python train.py --head_dim=128 --d_mlp=1024 --activation="squared_relu" --init="normal"
Each number is 50 + 12 x the weight over its row's rms, rounded and kept within 0 to 99. Layers, rows and columns count from 0. The size before them is the row's rms in percent of the matrix's.

# down: layer 4 MLP down (transposed), 1024x256, rms 0.0562, rows 160-206, columns 160-191
# up: layer 4 MLP up, 1024x256, rms 0.0595, rows 161-206, columns 160-191
down160 099:36 62 44 43 66 29 24 53 57 20 56 54 54 53 50 50 42 65 67 36 46 64 57 70 44 61 40 57 62 61 53 52
up161 102:65 51 48 51 17 40 65 36 38 68 46 63 50 70 59 31 50 57 63 62 53 48 42 22 54 52 61 56 33 34 39 52
down161 100:62 32 42 25 46 25 76 62 51 54 35 65 42 54 68 46 65 72 39 55 45 51 53 70 50 60 37 46 63 58 43 44
up162 098:59 45 34 36 70 46 54 33 55 50 35 49 49 40 63 48 45 27 51 52 56 42 63 58 33 44 46 33 62 75 54 47
down162 100:45 67 56 50 40 47 31 43 47 65 50 49 47 30 46 59 53 39 48 40 35 41 67 50 62 63 40 46 53 31 62 48
up163 094:61 69 34 48 41 60 64 51 42 35 49 42 48 36 33 57 35 46 31 46 22 57 52 53 45 58 45 59 52 62 51 50
down163 099:48 27 62 60 43 41 67 51 63 44 44 40 40 52 59 51 50 55 59 28 65 51 46 59 55 35 36 54 40 46 27 46
up164 112:46 45 50 49 49 35 73 43 51 53 59 42 54 52 42 51 43 64 50 47 31 59 53 41 42 24 78 53 67 61 47 46
down164 107:48 27 47 47 66 46 52 58 50 71 50 37 36 65 62 52 63 54 52 37 45 59 75 49 44 36 38 34 47 40 34 60
up165 105:60 40 49 52 68 56 49 46 42 53 43 34 56 45 36 66 62 55 45 39 25 66 52 55 48 54 31 47 53 55 46 63
down165 103:43 61 60 37 37 59 35 53 47 42 39 71 45 58 41 53 48 48 68 54 58 60 50 36 47 52 69 77 35 48 41 48
up166 089:60 73 49 58 34 63 55 32 49 53 44 65 45 59 57 72 62 28 60 61 42 65 51 46 70 54 46 51 59 58 54 30
down166 096:57 45 57 57 55 42 47 56 62 46 48 50 43 57 28 45 63 58 44 31 35 44 41 61 40 70 39 46 40 33 31 82
up167 108:52 54 52 61 35 43 62 60 49 51 40 54 50 20 59 49 78 53 25 58 57 53 64 32 57 59 36 68 60 62 54 59
down167 107:36 39 60 61 38 46 59 37 40 47 58 52 58 82 52 46 69 41 55 41 61 45 58 37 39 31 42 59 44 59 45 27
up168 096:41 30 38 21 55 62 48 48 66 57 46 34 33 33 34 62 65 35 47 52 41 52 47 48 45 54 77 74 55 49 54 47
down168 097:50 34 56 71 48 17 56 46 61 40 52 55 55 43 63 31 71 46 55 55 60 43 58 34 44 62 52 62 47 46 40 38
up169 111:59 61 50 57 55 55 47 48 58 57 22 33 40 65 65 49 50 49 60 42 44 44 49 65 46 35 33 61 63 60 67 61
down169 108:38 54 53 46 34 50 62 46 36 69 67 32 40 50 67 78 32 52 67 48 50 56 59 36 40 62 66 44 47 41 53 64
up170 095:37 35 62 10 43 57 64 47 49 36 69 37 60 59 41 57 46 53 43 41 60 44 35 60 32 27 58 32 59 44 37 26
down170 094:69 59 50 62 52 21 42 63 41 58 52 42 52 43 77 37 46 52 64 58 44 46 46 52 51 53 34 51 43 72 55 51
up171 102:50 64 45 54 39 38 80 47 67 68 53 58 44 29 50 64 50 36 53 51 36 53 46 47 43 54 73 52 63 44 55 42
down171 106:39 52 65 43 33 38 52 66 36 44 50 39 26 50 59 55 40 55 56 49 54 52 69 57 43 47 49 87 36 38 39 62
up172 097:37 36 44 66 44 53 36 46 59 39 50 50 52 37 44 67 57 41 56 58 44 59 56 52 52 46 57 47 76 78 59 59
down172 099:50 54 54 34 43 45 34 56 28 51 51 67 39 59 42 54 59 49 54 43 56 50 38 55 58 42 35 40 41 45 44 46
up173 107:58 36 46 39 24 41 53 53 63 32 55 60 55 22 16 64 46 55 42 41 40 48 47 33 49 30 30 65 48 57 53 45
down173 103:65 50 60 65 39 44 49 60 49 72 51 51 65 56 57 39 33 49 58 59 36 57 43 32 63 53 33 38 37 51 70 31
up174 109:61 57 41 49 60 37 76 37 45 43 57 34 56 51 41 55 37 22 50 48 55 47 39 59 51 43 37 34 73 39 44 62
down174 105:48 55 43 60 49 59 63 59 31 39 48 50 34 56 41 70 56 42 50 61 60 44 56 73 54 68 56 49 44 43 59 52
up175 098:48 54 46 56 62 56 61 44 36 57 56 37 47 23 43 57 37 62 19 51 51 43 56 49 47 54 47 49 67 59 48 47
down175 093:42 55 51 48 48 63 67 48 57 33 44 68 47 69 44 50 48 49 35 36 47 43 54 48 41 49 44 35 41 49 45 44
up176 107:64 50 50 46 58 62 40 48 48 39 42 49 35 42 53 34 58 58 63 54 44 51 56 31 67 53 51 35 60 60 40 64
down176 107:39 43 46 43 51 57 49 40 54 49 66 36 69 58 39 35 61 40 36 58 53 55 70 52 45 48 44 59 44 51 58 48
up177 091:57 46 60 24 63 46 45 58 73 46 66 42 55 37 56 34 46 41 45 58 39 39 53 61 56 58 53 42 46 35 52 46
down177 092:45 78 32 40 53 75 48 45 54 69 24 63 57 57 53 69 44 55 31 49 37 28 48 25 71 52 62 47 57 51 64 64
up178 093:50 41 79 41 48 63 60 41 44 79 56 64 64 57 34 61 33 57 42 53 44 56 57 25 75 44 56 60 53 44 39 45
down178 097:41 41 45 53 57 51 43 51 69 35 55 71 43 41 45 45 63 45 56 42 29 53 55 48 36 63 68 60 31 41 43 53
up179 105:67 60 20 55 45 32 59 47 66 72 41 41 42 54 55 54 55 61 47 38 39 52 58 26 39 50 52 48 59 60 58 48
down179 100:53 49 44 43 50 50 23 52 44 29 56 49 64 52 41 53 42 35 57 58 43 63 49 59 53 45 58 49 52 32 37 65
up180 096:42 61 51 51 28 42 41 62 48 51 26 42 46 46 65 55 72 28 57 53 54 47 58 42 47 46 41 58 44 48 61 50
down180 099:56 51 59 63 57 49 55 61 54 40 56 47 57 35 54 55 55 52 57 37 48 56 37 62 48 34 41 49 49 23 59 57
up181 094:63 51 51 46 56 66 55 57 55 72 40 53 43 44 50 55 73 29 47 63 39 50 64 40 56 38 62 60 52 63 74 33
down181 100:42 18 41 16 54 53 52 71 48 53 61 49 48 38 28 33 50 51 43 61 60 55 64 58 50 58 32 48 39 59 38 66
up182 093:62 40 44 37 63 39 39 46 45 42 43 16 63 64 61 45 45 42 70 69 44 56 40 44 61 56 48 54 55 72 50 45
down182 093:38 41 35 35 57 39 43 63 53 49 35 45 68 40 26 46 64 52 28 55 35 57 56 41 38 59 29 45 33 40 71 41
up183 108:59 49 43 45 63 33 55 42 39 64 59 56 72 65 45 59 45 42 57 62 38 44 47 35 73 40 34 47 56 40 52 68
down183 104:43 29 51 66 55 46 35 54 30 56 79 49 34 53 49 25 66 65 57 65 55 40 49 45 54 27 37 54 44 28 61 50
up184 092:22 52 61 42 38 43 72 54 55 47 28 41 24 38 36 55 42 42 76 65 55 38 63 58 41 54 63 52 84 56 26 66
down184 092:52 49 54 60 53 56 62 54 44 64 53 43 42 67 61 28 74 34 53 47 50 73 57 62 49 48 52 49 63 27 53 54
up185 107:46 56 35 60 41 58 47 38 57 36 29 39 49 45 39 48 51 52 68 61 35 62 80 27 60 49 74 49 63 49 51 71
down185 105:41 20 40 41 44 69 49 40 17 64 20 41 59 36 39 58 72 42 46 48 60 50 62 43 60 41 44 67 48 37 41 70
up186 096:42 57 50 43 34 54 70 50 34 71 55 39 38 54 58 67 36 48 26 70 59 63 45 54 72 44 44 64 71 44 37 40
down186 097:59 37 46 64 53 25 39 52 64 45 57 34 58 50 49 38 73 58 39 42 42 55 41 72 37 57 45 65 38 54 59 61
up187 106:73 45 47 37 44 54 45 47 44 63 56 56 79 45 47 68 68 32 53 38 41 45 41 60 39 74 47 39 46 36 63 62
down187 103:61 46 63 45 55 71 45 62 55 36 64 63 58 51 79 23 36 43 70 55 55 56 39 63 57 55 65 58 45 53 40 57
up188 097:64 64 43 60 47 56 54 47 46 49 49 33 77 38 46 62 46 38 30 50 36 44 30 19 51 66 50 55 91 64 47 79
down188 095:58 30 28 48 45 38 65 49 48 54 34 37 18 77 62 54 48 34 36 41 59 46 45 48 51 51 53 35 29 55 57 51
up189 105:62 48 47 56 45 35 61 43 49 56 53 46 54 52 38 63 34 42 71 55 50 35 50 50 52 21 58 56 36 56 66 48
down189 103:36 35 69 49 41 46 62 51 70 41 55 25 52 53 57 55 46 32 58 19 35 34 46 28 44 41 58 21 55 46 37 42
up190 101:41 46 41 41 46 29 51 40 56 41 23 48 58 26 43 41 44 21 70 48 68 37 37 61 60 42 48 42 47 57 45 51
down190 104:49 60 49 50 44 63 44 50 39 48 73 73 58 53 64 60 54 47 23 33 33 64 27 29 54 51 48 42 47 26 41 43
up191 106:50 75 36 35 64 54 60 36 54 61 29 44 64 60 46 60 66 35 28 41 32 55 53 55 54 59 60 71 67 51 25 48
down191 107:60 71 70 53 71 51 69 45 46 53 58 70 72 51 46 47 60 40 58 69 43 35 54 65 49 52 62 41 61 36 46 41
up192 104:39 60 37 56 36 27 55 52 68 44 75 35 64 55 37 51 49 41 44 27 40 56 53 52 23 47 30 73 34 58 65 50
down192 102:67 61 31 57 45 25 55 77 49 57 59 46 34 71 56 24 38 56 57 60 43 56 61 44 26 51 48 57 63 49 37 47
up193 100:60 48 71 56 39 55 39 53 48 53 29 37 51 63 41 29 64 63 49 60 40 65 48 31 40 69 41 77 60 77 42 27
down193 099:48 35 37 59 49 68 67 67 50 56 63 59 34 46 40 54 58 62 40 47 32 72 75 39 39 40 53 48 61 48 47 69
up194 092:51 47 39 64 20 65 52 47 52 55 58 30 69 49 54 47 49 48 58 45 57 64 46 74 53 45 59 73 36 51 59 32
down194 095:29 65 70 43 48 50 48 65 40 20 42 51 50 39 53 17 48 65 50 47 35 60 46 48 50 52 41 63 46 48 61 55
up195 099:47 47 51 48 42 32 51 24 49 54 36 52 43 40 52 43 48 39 28 55 45 27 50 35 60 54 56 37 52 45 34 37
down195 103:41 61 76 47 62 78 34 28 34 36 51 55 62 72 30 50 45 49 48 38 44 58 64 44 42 58 45 44 40 59 50 59
up196 093:50 54 48 50 53 33 59 44 55 69 60 45 58 61 72 48 46 53 28 48 59 45 44 52 62 47 49 42 67 54 41 37
down196 095:30 44 52 37 55 40 41 39 47 42 50 38 36 68 53 72 42 44 50 46 47 39 47 49 19 57 44 57 63 56 61 58
up197 101:65 54 41 50 32 52 55 46 51 34 50 49 55 32 74 77 58 31 48 53 52 42 53 46 59 48 32 58 71 56 37 11
down197 100:36 58 76 66 52 55 57 57 49 47 27 83 53 31 53 45 46 46 26 50 52 43 52 37 41 47 81 34 44 48 40 47
up198 096:60 74 41 66 67 63 52 60 36 50 50 53 45 35 62 53 64 48 52 57 33 39 61 40 57 49 57 55 61 30 46 68
down198 093:24 32 50 48 54 51 54 34 69 71 55 79 54 47 49 42 41 35 42 53 79 58 75 77 51 45 51 45 31 44 36 43
up199 097:47 56 27 42 27 27 60 59 56 44 71 56 51 40 45 43 47 30 65 51 62 46 41 40 57 47 52 60 63 42 40 51
down199 097:48 27 51 51 49 59 56 54 57 46 68 46 30 42 33 25 39 54 52 41 30 51 88 46 58 66 51 53 57 50 42 61
up200 091:47 50 35 39 44 67 38 40 67 66 57 56 54 51 70 50 25 37 65 53 62 58 64 57 50 43 44 64 37 37 51 31
down200 093:65 58 54 60 37 27 47 40 44 33 66 44 36 57 48 57 45 45 61 37 55 74 55 46 57 52 52 46 45 56 48 57
up201 102:57 67 27 52 47 59 32 47 46 59 67 35 27 52 60 54 70 48 68 42 70 36 55 27 39 45 41 48 63 56 53 52
down201 103:49 60 75 53 47 38 47 48 40 59 50 47 57 62 43 67 67 41 41 62 53 66 48 64 28 66 52 87 51 37 52 39
up202 112:41 45 57 53 42 32 44 45 29 34 43 64 48 23 58 54 56 34 58 51 35 42 43 60 53 30 75 32 53 43 56 56
down202 112:53 54 37 40 44 61 64 53 36 42 49 77 66 66 83 44 52 33 33 60 45 46 50 39 40 49 59 50 62 45 39 45
up203 095:35 52 57 41 26 51 42 35 47 57 46 66 38 39 52 53 59 43 58 67 49 72 42 32 71 51 63 45 31 42 36 55
down203 093:34 26 54 69 51 43 67 48 65 65 38 55 49 38 25 54 40 62 65 53 61 62 53 33 46 42 52 43 49 43 55 51
up204 092:40 57 31 39 58 30 55 40 10 53 39 49 67 64 47 38 46 54 50 49 29 39 66 40 64 42 52 77 58 63 49 45
down204 089:40 64 24 76 49 55 51 53 41 61 55 49 55 41 82 66 37 42 59 40 37 59 65 57 58 54 38 56 47 39 38 36
up205 100:76 53 64 36 45 49 67 47 49 77 60 37 39 24 54 61 56 33 51 38 58 44 39 68 71 70 48 36 38 51 40 37
down205 104:55 56 59 47 39 46 38 30 42 49 57 42 60 56 47 45 77 79 38 47 38 57 49 58 44 57 47 42 45 49 38 58
up206 097:71 50 43 29 56 39 52 29 44 47 52 51 46 35 49 88 46 43 34 37 48 56 59 60 46 72 77 70 52 60 41 56
down206 097:39 30 65 47 29 71 52 41 50 35 49 58 55 63 40 48 59 48 53 32 49 58 82 60 70 52 28 46 74 50 50 56